Each number is 128 + 32 x the weight over its row's rms, rounded and kept within 0 to 255. Layers, rows and columns count from 0. The size above them is the row's rms in percent of the matrix's.

# layer 5 MLP up, 1792x448, rms 0.0957, rows 1669-1699, columns 336-447
size [101 101  99 100 103  98 105 100  98 103  99 102  99 101  98  98 103 113 100 101  97 102 100  99  99 102 105 104 101  99 100]
[[154 158 112 119 151 142 147 162 161 173 188  79 218 171 137 117 107 101 137 151 120 109  83  80  85  91 118 103 150 118 155 136 171  93 139  81 171 181 118 100 126 144 156 149 107 139 151 110 102 121 100  52  86 163  71  53 125  95 164 119 142  91 107 175 112 128 119  95 177  92 131 134  98 100 126 118  35 137 141  95 120 153 185 118  49 111 194 106 105  79 105 125 190 111 151 150 111 156  91 129 111  90 144 138 138 167 103 102  96 100 148 119]
 [130 111 115 133 151 143 121  80 129  85 140  99 149 165 145 185 173 161 109 176 135  93 192  89  96 147 140 147 155 196 137 131  81 155 139 114  82 143 101  76 100 115 151 191 165  88 138 122 106  93  79 221  84  83 117 101 140 112 103 136  80  75 148 135  68 138 154 189 105 111 152 126 137 104 123 144 137 101 124 153 124  72  80 155 109  82 151 143 113 129  68 150 114 115 173  62  89 169 120 170 183 140 122 143 135  86 126 120 167 131 117 204]
 [114 166 153 152  80  77 116 152 110 112 165 158 189 116  63 152 103  98 125  92 122 135 133 143  97 114 149 177 141 126  80 131 117 112  81 137 131  84 121 104 191 105 148 113 105 151 150 118 120 125  89 133 102 139  93 128 140 114 145 125 140 170  91 138 127 130 122 107 170 168 138  99 210 135 122 185 109 126 125 146 141 175 128 116 122 122 123 125 147 106  77 135  97 113 112 128 119 157 133 180 154 131 158 110 109 130 113 136 193 185 109 126]
 [105 169  97  78 161 125 150 117 134 108  96 173 168 176 172 173 122 141 146 150 135 141 123 114 164 108  97 126 135 126 146  77 114 133 129 150  92 114 127 128 134 125 147 142 106  95 115 174 110 150 106 177 128 122 119 121 158 174 122 170 119 113 107 152 191 116 184 151  71 118 105 149 165 131 110 143 160  82 115 128  74  67 122 124  96  77 116 154 120 145  93  70 182 173 132 100  87 136  84 164 155 151 140 123 128 186 151  97 153 128  88  28]
 [152 136 151 101 133 133 108 158  89 110 117 149  65 117  38  92 173 122 174 147 135 130 113 119 191  91 126 157 124 152 156 175 208 135 149 148 172  70 134 124 151 136 145  90 130 125  96 126 178 112 135 129 139 165 104 163 114 111  66  77  88 137 112  79 140 120  94 153 105 130  96 217 113 200 128 121 119 148 101  81  91 133 126 140 114 183  98 156 150 183  74 102 160 131 153  62 158 131 134 151 103 139 152 229 133  90 159 132 131 131 166 170]
 [141  79 143 124  96  83 113 146 116 144 108 187 107 108 118 164 175 159  76  47 119 159 137  38 182 126 132 145 133  83  59 129 124 157  93 111 186 117 134 124 107 110 115 114 140 119 117  76 129 147 158  97 157 111 120 113 166 141 135  91 104 159 109 146 111  77 186 139  84  94 180 115 139 142 213  97 179  51 152 139 128 160 133 136 158  93 113 168 154 120  97 109 119 150 130 118  98 150 133 144 147 108 162 136 195 100  86  92  75 161 139 108]
 [161  99 128  71 113  90 154 106 164 155  96 130 100 121 137 146 104 100 123 187 120 169 140 178 100 107 125  96 129 117 153 107 153  48  76 141  83 156 152 167  57  86  82 179 146 145 148 138  88 117 191 172 122 117 135 165  83  80 113 106 118 129 148 150 169 110 135 125 179 130 154 147 122  81 104  61 177 107 105 107  85 134 112 159  85 192 130 117 175 138 134 108 123 157 121 111 122 166  58  69 133 141 124 158 151  79 145 114  95 121 163 153]
 [144  81 116 125 180 121 167 100 138 179 111 173 149 102 128 188 128 132 126  80 178 169 112 136 138  68 139 140 142 111 121 172 101 195 122  67 146  95  87  91 116 112 119 195 106 145 121 114 126  76  90 108 167 144 142 111 121 104 189 155  74 199 170  84 142 195 139 168  40 168 148 150 113 137 163 106  75 132 110 133 118 141 127 173 157  70 107 160 108 136  88 142 200 119 174 203 115 172  88 174 118 157  69 130  69 132  77 112 148 117  73  87]
 [134 131 175 122 133 183 177 190 148 144  90 110 118 126 105 113 152  83 114  90 179 124 182 144  85 146 148 119 173  98 150 163 146  97 127  98 130 123 116 114 112  95 164 108  84 120 149 129 140 153 145 174 118 191 166 153 127  87 144  95  89 153 154 156 114 151 101 109 162  77 137  40 129 110 104 120 164  97 118 128 145 195 121 140 154 135 166 114 118 121  78 119  95 140 130 159 171 118 123 132 116 162 135 112 133 133 123 138 130 125 227  88]
 [114 111 127 126  70 134 150 100 173 115 127 100 182 129 137 169 170 121 120 129 130 124 107 109  62 186  75  91 175 162 123 134 134 172 100 133 155 125 115 140 138  79 162 134 120 109 120 148 119 109 116 119 155 169 100  69 103 133 130 156 156 138 130 119 105  72 127  80 160 117 142  86 145 135 129 116  94 175 114 134 121 145 109 101 120 121 185 190 157 141 154  93 146 168 109 152 109 128 124 150 117 150 175 105 126 131 113 108 118 148 134 141]
 [117 118 111 125 164 112 162 173 125  93 111  96 150 166 121  94 127 110  92  98 151  96 124  93 104  73 115 123 150  98 131 170 152 130 176  62  66 115 133 103 146  96 149 175  90 166 105 138 113 141  90 115 169 145 101 148  91  97 130 169 125  64 158 127 137 163 157 130 131  75 132  97 128 123 103 169 112 120 150 103 114 188 123 110 124 110 117 154  84 137 123  57 102 137 135  97 104 148  39 147 159 175 154 170 186 120 110  97 111 178 162  92]
 [138 116 135  51 140 161 105 139 112 169 125  78 167 158 124 163  95 163 118  90 115  98 164 114 106 137 150  78 106 143 133 131 145 149 136 128 161  89 144 161 138 137 108 135 132 119 102 137 142 104  90 202 183  38 138 120 138 116  87 148  88 105 132 145 102 130 100 115 173 109 112 136  92  98 165 184 153 120  66 119 191 142 165 119 138 119 125 116 135 129  87 165 160 183 169 195 117 134 136 118 165 161 204 176 124 140 194 141 150 109 140  90]
 [124 136 109 190  41 103 143 165  79 107 138 213 133 126 139 145 105 122 122 131  88 216 163 134 114  91 113 137 111  72 139 111  55  75 150 121  96 109 166 108 133 150 100  63 150 104 134  87 175  86 110 123 125  90 178 141 146 132 185 188 144  73 125 128 108  86  75 147  96 195 149 108 125 148 125 108  67  80 136 131 167 122 128  58 156 115  87 115 154 175 169 155 128 153 167 140  54 140  94  94 188 115  87 143 114  49 114 151 127  92 132 121]
 [143 146 135 154 103  42 125 158 110 174 157  95 121 129 101 127  66 127 130 125  93 127  94 152 136 144  93 160 114 216  90 123 155 166 129 122 150 143 119 116 103 193  48 163 149 135 199 130 134 143 130 184 175  65 115 117 116 151  74 137 101 194 136  60 130 177 135 113 111 135 165 166 132  88 151 161 176 103 156  98 135 186 166 145  97 106 158 123 177  97 164 131 117 144  73 164 139 169 117 128 178 190 110 110 174 124 109  83  77 212 108  87]
 [150 119 158 120 184 170 166 155  83 142 104  74 160 103 118 109 124 148 163 180 172 139 215 104 112 149 132  58 150 129 123 175  74 104 126 146 120 107 135 144  54  97 143 111 133 148 141 118 116 108 105 119 143 117 165 135 140 155 132 122  94 150 131 119 102 121 147 175 142 102 132 104  80 128  88 134 142 121  99  72 102 158 126 144 182 195 159 119 129 169 138  96 107 134 169 170 130 137 133 158 157 138 123 193  39 181 184 126  74 165 172 109]
 [ 88 115 130 126 194  90 159  88  91 154 105 170 158 155 152 159 172 186 107 151  77 111 160 106  84 170 134 148  82 104  86 133 115 121 215 187 110 143  70 136 108 109 139 154 172 122 130 106 125 125 150 147 112 158 124 186 151  89 183  61 150 136  88 143  74 135  95 138 180 118 132 104 135 167 125  43 120 121  93 158 134 127  96 146 140 105 164  97 125 121 140  92 114 178 123 192 110 103 143 155 164 141 134 144 158 171 137 169 150 161  98 138]
 [154 205  97 112 176 102 125 120 130 142 127 127 122 130 125 108  96 167 152 139 130 114 136 128 186 102 190 106 103 147  91 118 113  89  69  91 140 123 113 111 124 180  80 111 145 133 157 176 147 147 111 124 138 237 143  86 150 110  87 161 218 160 106 115 152 114 111 153 125 155 174 103 153 162 108 116  47  96 162 133 158 120 143 181 133 154 178 128 124 136 197 139  94 138 117 128 144 167 132 119 125 128 112 102 156 122  96 171  91 105 120 195]
 [127  87  90 130 110 170 141 142 181  95 173 125 170 189 129 152 114 154 156 103 160 120 144 138 108 103 135 156 209  98 107 127 114 120 166 144 143 160 109  97 134  78 157 128 127 176 153  92 106  69 151  93 162 122 143  90 139 106 102 102 147 123 114  92  89 156  94  86 120  44 135 139 116 150 138  91 111  97 143 145 123 171 162 123 147  93 149 132 160 110 138 175 111 161 133 126 167 108 170 126 129 159 146 154 154 124 160  70 107 126 136 149]
 [ 91 153 184  86 105 153 119 129  95 174 135 143 119 153  81 114 148  85  99 139 131 132 176 123 119  71 100 116  87  98 142  90 100 160 156 132 152 137 108 108 112 128 179  99 144 136  77 122  94 146  52 123 137 104  91 123 143 154 161 106  93  84 142 104 142 190 140 174 171 163  92 117 155 133 117 133 114  90 158 156  87 120 219 120 132  86 143  73 105 158 149 197 163  95 170 116 113  54 154  77 110 140 159 147 137 111 150  82 132 159 156 107]
 [ 58 195  57 173 107 116 116 136 122 112  93 167  65 167 214  89 134 108 115 114  92 119 158 140 144  84  49  87 175 161 149  87 191 178 130 148  72 113 194 167 134 153 125 167 140 144 186 148 182 135 130  75 110 100 146 146 173  45 151 120 103 120  94  80  86 120  96 148 138 129 168 157  56 128 138 115 102 168 118 120  59  70 118  76 157 117 113 149 145 145 115 144 135 142 157  90 115 173 169  78 111 119  69  91 139  98 156 147 162 131 140 181]
 [ 99 146 140 181 155 154 141 182 150  93 155 119 116 138  94 100  80 114 190 150 112 170  76 167 104 133 180 147 140 148 181 109 126 121 144  96 134 130 121  64 149 169 132 142  94 111 105 160  90 176 157 156 180 125 130 140 131 140 160 137  57  76  89 137 128 122 203 162  57  71 105 100 156 158 136 131 150 128 148 163 111  51 178 103 110 130 178 156 140  98 134 157  96 195 134 127 171 124 127 145 108 127 105 139 183 130 113 157 168 117 164 125]
 [178 185 135 149  86 164 119 155 117 135 167 123 148 134  90 156 148  70 191 134  81 122 101 115 117 112 197 147 119 112 161  59 106  93 146 128 131 184 124 133 178  69 162 136  88 131 149 108 114 117 122 180 143 109 145 127 128 145 176 107 106 114  79 199  85 154 167 112 101 203  79 162 122 139 149 144 114 138 151 121  86 170 167 121  85 119 136 145 152  38 113 183 171 117 121 133 102 111 147 175 142 142  74 133 119 175 110 153 164  87  89 121]
 [148 116  78  93  85 103 162  76 133  89 103 130 149 153 121 130 139 113 136 160  88 106 169 111 102 106 145  76 119 140 134  56 144 170 170 155  83 153 142 127 105 112 129 123 150 123 108 152  88 146 110 108  99 184  93 135 156 166 165 113 142  94 111  83 121 149 120 196 133  71 110 154 131 151 142  76 116  92 142 145 118 112 144 121 124 113  96  87  57 128  96  57  91 112 101 119 141  79  61 159 139 127  87 168 176 178 138 104 171 175 126 143]
 [140 166 125 122 108 127  87  56  89  98 105 160  97  94  44 111 175 137 183 129 131 100 132 136  98 139 120 138 108 135 125 103 147 135 126 102 150 150  37 144 111 126 139 101 110 143 148 170 137 115  78  93  76 126 164 121  94  79 130 121 163  97 108 131  65 129 159 170 107 143 129 119 118 162 121  87  71 198 146 104 113 109  84 127 115 106 137 108 113 162 117 144 165 153 181  91 124 115 152 120  94 164  62 113 155 152 108 136  98 112 157 131]
 [ 57  97 135  94 135 118 131  81 151 134 163 129 152 169  84 125 125 158 150 160 104 107 130 130 108 120 165  89 149 115 179  97 117 117  90 136 149 115 105 176 161 119  88  96 173  66 144  93 119  83 134  75 120 163 107 140 147 129  85 119 145 121 116 103 106 161  96 160 162 160 104 145 142 135 101 161  86 134 131 124 150  56 179 139 112 146 146 160 105  61  98 127 124 127 165 106  91 160 144 107 143 124 118 131  73 154 168 167 192  53  94  90]
 [124  99 127 139 146 139  92 142 126 179  99  80  89 116 141  90 120  58 134 122 139  63  93  97 119 140 165  98 184 112 112  80 146  83 132 109  85 119 167 140 109 177 103 183 104 166  87 125 115 147 115 104 126 119 139  36 140  83 106 121 119 147 150 150  67 135 174 116 117  99 132 102 122  59 175 107 114 123 128 146 101 154 193  96  84 155 156 113 158 163  46 110 181 115 147  74 108 154 126 103  89 133 115 135 127  94  93 148 188  84 115 128]
 [126 148 158 122 121 149 129 151 187 126 127  65 121 103 126 139 107  90 138 157 190  92 113  97 152 125 167 126 108 209 133  77 123 150 110 119  86 129  72 166 192 133 162 137 115  92 231 127  87 174 118 177 145 141  52  66 141 128  60 132  83 167 111 147  91 150 128 164  98 108 113 161 113 138 111 134 144 151 123 105 107 109 188  74 122 155 163 156 133 161 134 141 135 162 219 162 120 114  63 146 133 125  98 113 169 119 157 179 147 140 133 157]
 [155 107 127 163 177 151 127 144 150 150 140 114 130 122 165 120  45 133 118 130 108 132 117 164 128 125  89 169 128 159 160 162 162 121 111 150  84  64 107 129 134 166 117  84 116 126 101 158 120 122  80 116 155 133 108  91 225 103 189 110  93 216 117  99 170  96 117 196 150 168  84 113 134  73 111 134 184 129  86 146  97 155 170 113  88 127 181  96 153 121 156 113  98 120 112 128 147 128 130 139 125 146 144  87 144 224 156 134 148 140 122 108]
 [161 156 125 138 114 109 100 197 103 123 109 123 115  97  94 110 141 133 136 129 142  92 115 177 238 141 115 179  87 157 171 117 110 147  99 165 114 117 106 149  60 162 109 139 146  93 150 138  76  96 109 135  97 172 127 106 117 113 159 112 173  99 113 170 156 116 195 104  94 147 103 171 103 139 133 138 220 102 129 143 146 158 126 120 116 134 134 138 164 117 113 186 116 174  56 129 143  54 144 132 151 120 134  98 119 137 124 133 105  88 158  72]
 [123 114 160 136 157 150 112 132 148 103 142 107 109 141  83 131 113 161  74 127 121 100 203  88  76 143 175 175 135 107 131 111 108 142 147 123 117 133  57 132 160 175 149 118 123  95 147  92 153 146 129 113 116 114 136 155 140 160  87 156 101 146 113 163  97 101 163 104 117 108 127 171 146  81 118  89  99 133 133 124 155 150  68 177 166 111 125  67 141  78 117 152 102 116  96  97 173 148  77 163 122 173  52 115  64 102 192 160 148 164 156 178]
 [153  96 114 116 156 163 170 154 164 120  97 150  90 160  99 107 116 110 133  95  76 139 196 136 148 169 183 140 180  80 121  97  55 122 154 120 116 118 189  91 115  78 112 132 167 179 120 152 131 114 173 153 159 156  88 113 128  74 163  92 183 113 134 149 116 153 117  54 140 141 147 139 126 140 102 139 110  95 123 123 141 120 110 161 115 142 123 148  60  73  84 103 108  78 121 153 116 151  82  63 144  88 137 106 150 154 107 121  96 137 159 117]]
# layer 5 MLP down (transposed), 1792x448, rms 0.0474, rows 1669-1699, columns 336-447
size [101 104 100  96 101 100 105 105  96 104  98 102  99 100  93  97 104 110  99 103  96 104 107 102  97 102 113 100 100  96 102]
[[158 136 101  96 129 141  52  79 132  76 118 113 145 100 168 157 129 113  98 103 166 107  97 149  87 141 151  69 148 162 110 127  69 142 159 130  93 122 173 108 126 145 181 152  90 166 156 132 151 112 146  58 132 156 151 132 105  84 153 109 108 101 113 166 145 129 136 156 115  44 148 194  80 173 151  85 143 161 108 142  96 141 119 147 165  99  79 148 123 193 124 108 117 127 133 114  81 105 137 135 128 189 136 131 110 103 168 120 111  91 122  72]
 [ 96 136 101 212 121 105 164 109 100 142 121 105 158 147  85 163  77 153 137 113 121 180 133 120  64 128  87 131  94 100 113 120 155  95 119 121 165 179 136 152 144 129 128  15 130 152 146  91 139 108 139 121 107 146 161 105 170 117 150 157 175 129 181 173 137 181 154 135 135 161 135 130  42 120 128 141 107 103 180 124  74 150 114  49 177 147 118 171  75 104 172 118 124 204 139 159 107 127  95  91 158 107 133 106  85 156 163 135 134 140 118  84]
 [163  75 133 130  71 159 174  97 156 135  70  90 139 164 180 114 142 143 147 128 166 178  92 121 114 117 108 103 133  82 184 146 160 103 187 140 113 179 166 133 106  91  77 150 163 110 134 159  97 156 136 138 120  84 126 116  87  66  97 177 120 122 125 123 146 131 118 187 156 113  95 205  74 134 117 110 161 179 166 168  70  97  86 118 121 131  94  98 144 124 124 156 137 145 125 139 147 160 114 152 116 123 141 176  99 174 153 173  98 103 107 132]
 [134  95 161 148 123 125  92 151  93 126 123  72  64  99  86 146  85 123 122 123  90 129  82 114 121 142 172 154 199 150 217 165 122 133 149 125  72 146  91 164  67 131 153 118 108 114 170 185 163 161 110 141 179 133 136  94 155 132 114  91 176 128 159 128 112 140 178 134 144 123 177  96 114 132 177 172 166 121 130 168 108 122  93 137 178 162 141 152 144 202 123  86  94 149 135 136 204 178 155 163 115 107 146 172  91 145  95  92 112 139 154 143]
 [134 118 111 167 114 132 129 121 126 121 133 213 142 115 245 134  95 105 131 112  66 149 176 110 100  93 136 159 125 173 103 148  67 178 100  97 122 118 130 119 106 131 106 108 104 118  89 121 128 174 121 111 123 171 110  69 196 140 151 172 160 120 133 147  90 151 137  95 110 118 181 104 158 112 174 124  86 136 214 116 119  89 106 110 154 104 157 135  84 156 153 106 142  93 132 153  97 105 137 134 120 127  97  40 133  87  98 115 143  99  65 115]
 [ 81  66 117 120  96 157 125 102  59 134 205 121 154 198 116 132 177  76 147 127 134 168 126 191 151  89 114 116 120 172 120  89 109  94 106 111 118 109  81 102 160 174 132 119 127 149 151 116  82  96 125 129  78  96 127 150 130  74 135 158 141 113 127 130 129 158 199 159 104 103 154 163 129 144  87 129 133  87  43 136 124  91 115 108 117 146 175  72  84 110  98  67 137  83 124 134  87 117 132 132 137 162 147 133  85 114 177 125 200 186  66 125]
 [156 201 191 158  57 221 117  70 152 105 108 196  82  74 143 116 117 127  53 206  72 136 144 120 170 109 160 141 119 131  84 163 148 166 148 113 157 119 149  84 131  93 137 129 119 159 133 128 153 141 172  85 150 138 126 187 101  62 102  93 161 144 119  46  82 157 135 127  72 126 121 130 119 145 173 176 105  85 158 104 146 153 125 117 165 152 185 154  94 150 100 128  77 127 132 102 122  93 119 210  64  95 134 112 121 104  68  83 138 138 107  82]
 [ 91 158  72 117  67  82 102 110 139  78 162  82 173 139 122 115 106 122 110 133  85  83 100 127  71 177  98  96 162  68 126 104 168 159 131 174 134 226 125 173  93 130 151  97 129 138 141 113 114 168 206  85 111 175 138 136 162 155 146  86 114 152  75 111  95 167 123 113 132  78 114  76 132 149  59 102 107 147 130 141  69  85 148  99 157  96 154 131 117 124 143 134 185 108  45 149 145 105 158 166 171 192 133 150 153 104 123 120 160 106 175 117]
 [103  94 127 121  88  51  81 129 129 104 127 125 123  59 142 133 120 149 156 118  66 126  43 159 128 156 106  92 128  91  61 101 151 142 126 191  95 126  98 165 118 119 137 144 131  88 123 135  96 111 115 126 108  96 122 131 166 150 132 160 144  53 151 104 139  82 148 138 107 123 180 203 168 150 127 125 100 195 146 145  94 136  99  66 114 166 130  76 106 106 117 188 157 132  79 162 101 162 131 157 107  86 128 162 133  80 176  56  87 177  80 110]
 [129 125 155 115 135 174  81 125  43 156  58  99  98  96 103  82 132 119 203 132 114 107 142 166 212 100 178 124 137  97 143 133  96  65 108  83  97 162 122 147 165 154 119  88 125 153 101  84 121 173 160 113  81 190 127 154 130 110 153 171 102 117 110 152 101 135 110 215 104 147 123 128 112 145  94 145 173 129 159 118 207 131 141 154 108 110  96 102 110  99 117 129 113  76 102 100 140  88 140 128 111 144  87 153 131 134 149 109  95 167 146 114]
 [118 137  80 115 147 156  95 152 132 102 112 147 126 108  88 169 154 153 152 123  99 191 159 106 117 133  90 161 132 133 115 134  55  98 135 136 147 144 170 136 171 153 183 100 135 160  89 133 169 160 141 126 101 104 136 161 160  88  96 154 132 120 116 150 108 106  94 141  77  65 108 106 122  94 143 194 149  92  61 148 149 151 135 107 130 155 140  72 100 136 159 139 150 128 138 171 140 132 223 128 159 140 115 161  80  97 192 124 133 147 132  96]
 [147 163 114 122 142 150 163  87 189 101 141 162  76 131 169 181  99 143 178 130  97 183 104 166 142  86 117  52  94 163  87 157 102 108 157 132 158 174  79  82 120 146 128 152 136 151 107  89 124 123 111 100 114 138  82  99 125 160 149 168 164 205  81 160 104 129 195 102 141  63 157 124 127 127  83 115 160 193 145 133  83 102 160  49 147  95 172 120 132  92 155 143 118 157 118 115 141 165 130 127 131 115  73 140 154 143  99 113 102 167  90 156]
 [128  79 176 131 155 134 112 180 134 197 135 141 125 164 114 118 106 153 120  97 136 121 150 129 125  98 108 120 137 170 137 128 139 165 121 119 125 109 122 115 116 129 124 164  99 126 145 148 131 147 135 137  54 121 169 139 118 172  94 133 156 113  96 121 136 157 154 185 152  55 152 116 183 126  80 180 114 109 173  72 117 204 119 167 157 134 123 120  96 136 144 148  73 119 123 155 197 115 174 106  85 186 137  75 151 171 165  89 155 175 160 103]
 [ 60  86 119 140 120 152 140 116 116 126 131 125  74 114 146 180 157 145 107 154 156 110 111 132 109 164 128 152 105 145 125 138 129 131 146 157 101 104  81 125 130  95 121 130 149 147 152 173 135  93 113 130 117  95 101 182  99  61 164  81 128 101  98 127 115 141 105 161 104 139 149  93 157 183 146 131  77 137  97 126 166 142 116  89  96  98 133 140 114 104 102 119 150 104  93 148  73 167 131 131  70 158 116 144 100  77 151 106  94 118 130 153]
 [ 83 141 142 154 102 126 117  81 169 125 161  99 120 135 173 145 109 112 145  79 112 145  79  91  98 122 115 120 123 148  94  63 112 104 126 103  81 114  89 107 159 163 161 161 123 141 110 109 129 142 158 190 119 171 139 164 128 115 136  98 121  83 121 137  72  95 177 110  73 162 148 156 181 162 178 117  92  95 154 193 178 143  90 151  99 114  53 158 126 111 103  99 128  67 122 127  64 109 166 158 138 122 109  65 154  66 115 133 187 139  73 151]
 [165 158 142 193 143 170 142 156 127 160 117 123 150 133 150  89 114  86 111 155 164 126 101 138 138 107 124 140 156 197 156  97 101 129  81  61 130 157 123 142 156  66 137 151 138 129 103 111 128 117 117  93 126 101  73 130 119 172 132 121 138 123 169 117 194 137 183 171  64 140 202 184 134 106 117 221 100 154 125 131 179  78 145 115  65 138 115 120 112 164 108 149 152 125 138  69 178 121 145 110  96  85 169 121 112  86 110  99  74 137 138  95]
 [ 98 168 127 124 152  96 135  81  96 147 151  62  92 151 122 111 159 118  84 107 108 171 172  89 126 136 105 127  82 128  56 148  78 170 117 118 133 147 143  79 161 118  97  99 137 135 133 117 215 129  94  88 114 120 129 152 136 122 168 152  81 135 162 168 156 171 112  84 137  64 208 102  97  99 100 147  82 146 153 114 107  98 109 152  91  80  93 139 132  89 152  87 148 173 106 153 116 159 124 121 144 160 129 120  91 162 121 116 157 132  99 133]
 [ 93 122 112 143 143 140 147  84  56 113  69 165 105  90 150 135 150 192 146 134  77 144 134 141 131  94 140 106 145 114 111 122 136 119  70 126 101 111 143 114  81 137 145 135 114 101 140  73 163 119 157 144 167 200 142  71 213 135 179 125 110  95 151 163 160 134 101 135 112 114  75  46 139 113 149 145 134 145 130 146 161 169  96 126 110 157 117 115  89 103 170 109 186 172 137 123  90  74 144 126 123 152 178  94 183 153 131 104 142 122 159  94]
 [150 142 121 119  91 105 150 157 114  66 112  57 109 129 129 161 127  79  89 169 102 122 122  75 124 146 153 128 151  94 188 124 151 144 148  61 133 174 121 126  94 155 141 120 116 142 137 115 164  84 174 114  47  60 150  98 143 149  67 110 137 153 149 151 107 125 179 153 115 124 138 122  68 133 142  69 155  81  36 153  85 121 140 135 127 156 186 130 132 107 113 102 156 142 145 139  84 137 104 149 147  67 140 166  91 167 115 212 223 157  97 126]
 [120 100 133  96 142 134 142 102  92 151  94 149  96  63 178 156 113 138  95 105 142 175 132 175 107 125 109 165  94 158 126 124 116 102 122 144 167  98  90 129 117  97 172 159 134 147  96 152 128 172  70 142 113 126  69 125  46 160 167 168 102 104 114 108 132 116 151 172 172  79 158  59 152  67 167 173 201 141 125 128 159 156 187 145  91 158 144  87 129 108 137 121  87 147  94  77 159  82  89 164 134 136 120 150 107  73 154  62 146 166 147  88]
 [151 100 103  33 123 109 119 144 144 178 157 158 124 117 119 172 173 162  84 124  99 146 173 120 198 158  73 147 133 107  88 118  92 103 123 186 142 102 155 207 140 165 110 159 107 137 121 145 158 107  50 116 115  79 125  88 173 110  88  98 252 182 169  74 152 167 131  89 200 119 129 156 160 128 135 116 139 161 193 118 106 171  92 163 120  97  86 142  98 159 115 114 167  53  85 142 153 129 190 133 123 153 114 126 155 135 150 108  98  92  59 117]
 [ 69 105 143 127 103 142  78 122 143 125 162 112 170 140 127 122 108 116 178 127 104  37 135 121 128 188  25 128 117  92  85 161 109 112  65 172 119 135  70 135 129 179 114 114 123 114 134 155 172  97 170  64 144 118 179 150 130 131 127 140 162 133 139 113 143 139 137 170 146 155 127  74 167 138 139 123 117 102 138 151 148  88 100 154 109 111  82 177 156 142 118  56 151 150 103  93 113 106 133 142 141 130 130 123 126 112 120 154 131 177  93 108]
 [ 84 172 151 200 137 132 171  96  95 136 103  86 189 135 150 140  82 124  92  88  96  82 111 131 140 167 109 133 170 105 175  93 128 186 115 116  89 113  57 151  94 139 115 150  90 138  90 211 127 102 153  70 102 158 107  88 118 174 157 113 126 203 191 129 159 117 148  91  96 140 145 114 165 141 126 114 130 135  78  66 134 189  85  90  93 108 128 156 130  93 114  83 207  91 142 145 109 143 102 179 146 109 182  86 118 135  58 135 123 133  77 114]
 [ 48 117 111 116 164 167 100 132  90  85 153 126 145 157 155 187 111 171 143 113  84 122 128 140 170 109 140 156 155 104 135  98 108 124 114  73  89 157 177  88 165 153 128 173 117  98 156 116 187 131 122 149 168 149 172 115 160 236  83 121 101 123 139 161 138 181 153 159 140 135 123 145 155 128 142 137 151 114 169 158 103 117 155 124 134 126 125 172 211 100  81 144 129 183 100 128 122 103 109  61 172  59 163  76  98  89 133 183 143  67  49 151]
 [126 151 142 162 161  95 132 178 143 123  81 120 129 118  97 192 114 103 168  99 118  96 138 140 147  87 113 160  78 104 141 121 125  90 147 125 129 133 179 145 145 145 129 150 133 151  78 146 108 165 156 118 111  90 180 140  66 137 158  88 109 136 141 162 149 138 176 127 195  97 110 153 135 130 121 125 150 141 137 106  69 195 162 126 182 148 127 136 175 114  70 176 166 120 115  72  99 105 123 123 113 125  83 122 137 139  96 119  80 164 149  93]
 [134 125 124 113 152 151 126 172 172 160 176 135 128 169 178 164 151 111 108 116 138  79 179  92 160 153 103  74 146 200 130 198 118 146 101  99 176 102 150 100 148 118 135 132 172 146 168 104 105 101 174 133 141 158  98  80 162  73 167 160  79 139 117 102 121 125 129 188 109 175 196 150 101 158 117 160 101 202 171 140  60 221 129 190 116 159  81 113  98 122 181 112 114  92 102 141 112 144 123 102 162 144 131 170 151 117 119 131 131 153 158 147]
 [152  73  97  94  79 134 100  85 121 153 131 185 102 148 128 172 176 159  94 123 110 159  66  85 123 177 163 127 135 124  88 162 151  68 138 112 129 169 150 140 101 171 114 189 164 117  99 123 162  54 146 164 131 103 123 133  79 104 117 106  93 103 129 121 108 132 131 117 158 162 149 146 131 172 161 134 128 148 151 164 121  86 171 142 104  85 127 164 111  52  91  73 171 159 158 119 134 189 138 100 123 127 151 125  94 168 132  88  58 140 169 113]
 [ 81 180 135  99 123 156 135 122 135 102 122 202 190  99  49 141 166 127 158 139 132 106 148  85 113 135 155 144 141 134 135 132 128 114  97 140 142 111 110 120  89 101 162 125 150 145 167 124 145 157 152 144  73 119 143 135 174 145  86 131 110 144 124 165 130 161 178 109  97  72 186 147 140 183 175 131 111 148 141 126 130 155 109 141  78 135 138 133  90 123  96 211  69 134 160 173 139 188 119 158  76 121 117 134 204  89 122 134 111  56  71  82]
 [164  86 158 140 133 145 180 158 133 163 167 104 162 161 159 118 130  86 181 136 117 189 150 135  85 114 175  92 101  97  58 112 136 169 161 111 109 138 115 105 104 131 156 120 137 137 121 120 154 141 101 144 103 150 154 116 159 125 113 115 111 130 150 128 146 133  54  99 160  85 171 104 153 155 186 167  85 171 126 123 169 135 139  94 119 117 134  77 127 121 125 125 173 148 167 156 110  78 130 136 127 149  99 100 115 113  88 131 158 100 102 105]
 [138 138 142 116 143 152 144 129 154 105 123  93 115 137 147 128 119 140 156 123 138 114 116 115 118 129 165 117 137 131 116 153  59 148 103 139  77 120 186 138 134 110 166 139 126 123 103 104  80 141 141 136 122 122 149 152 122  94 177  77  95 117 126 136 191 143 147 137  32  73  86 135 192 179 157  97 159 150 118 158  62 112 173  78  95 118 207 121 138 186 137 118 155 130 166 175 108 126 150 124 158 115 119 138 162 158 117 139  64 130  99 150]
 [125 145 127 162  57 126 112  56  92 130 143  83 135  90 195 198 168  97 121 132 138  51 147 143  87 159  86 141  64 170  90 116 109 115  48 164  81 164  68 146 206 127  73 144 130  80 132 115  99  86  76 101 178 159 178 137 154 143 120 131  81 110 134 129 162 141 169 158 101  90  83 125 150 170  73 113 120 145 125 100 107 120  54 118  74 114 103 132 106 123 154 194 144 171 177 105 147 155 180 176 114 151  71 152 116  82 170 116 121  97 102 147]]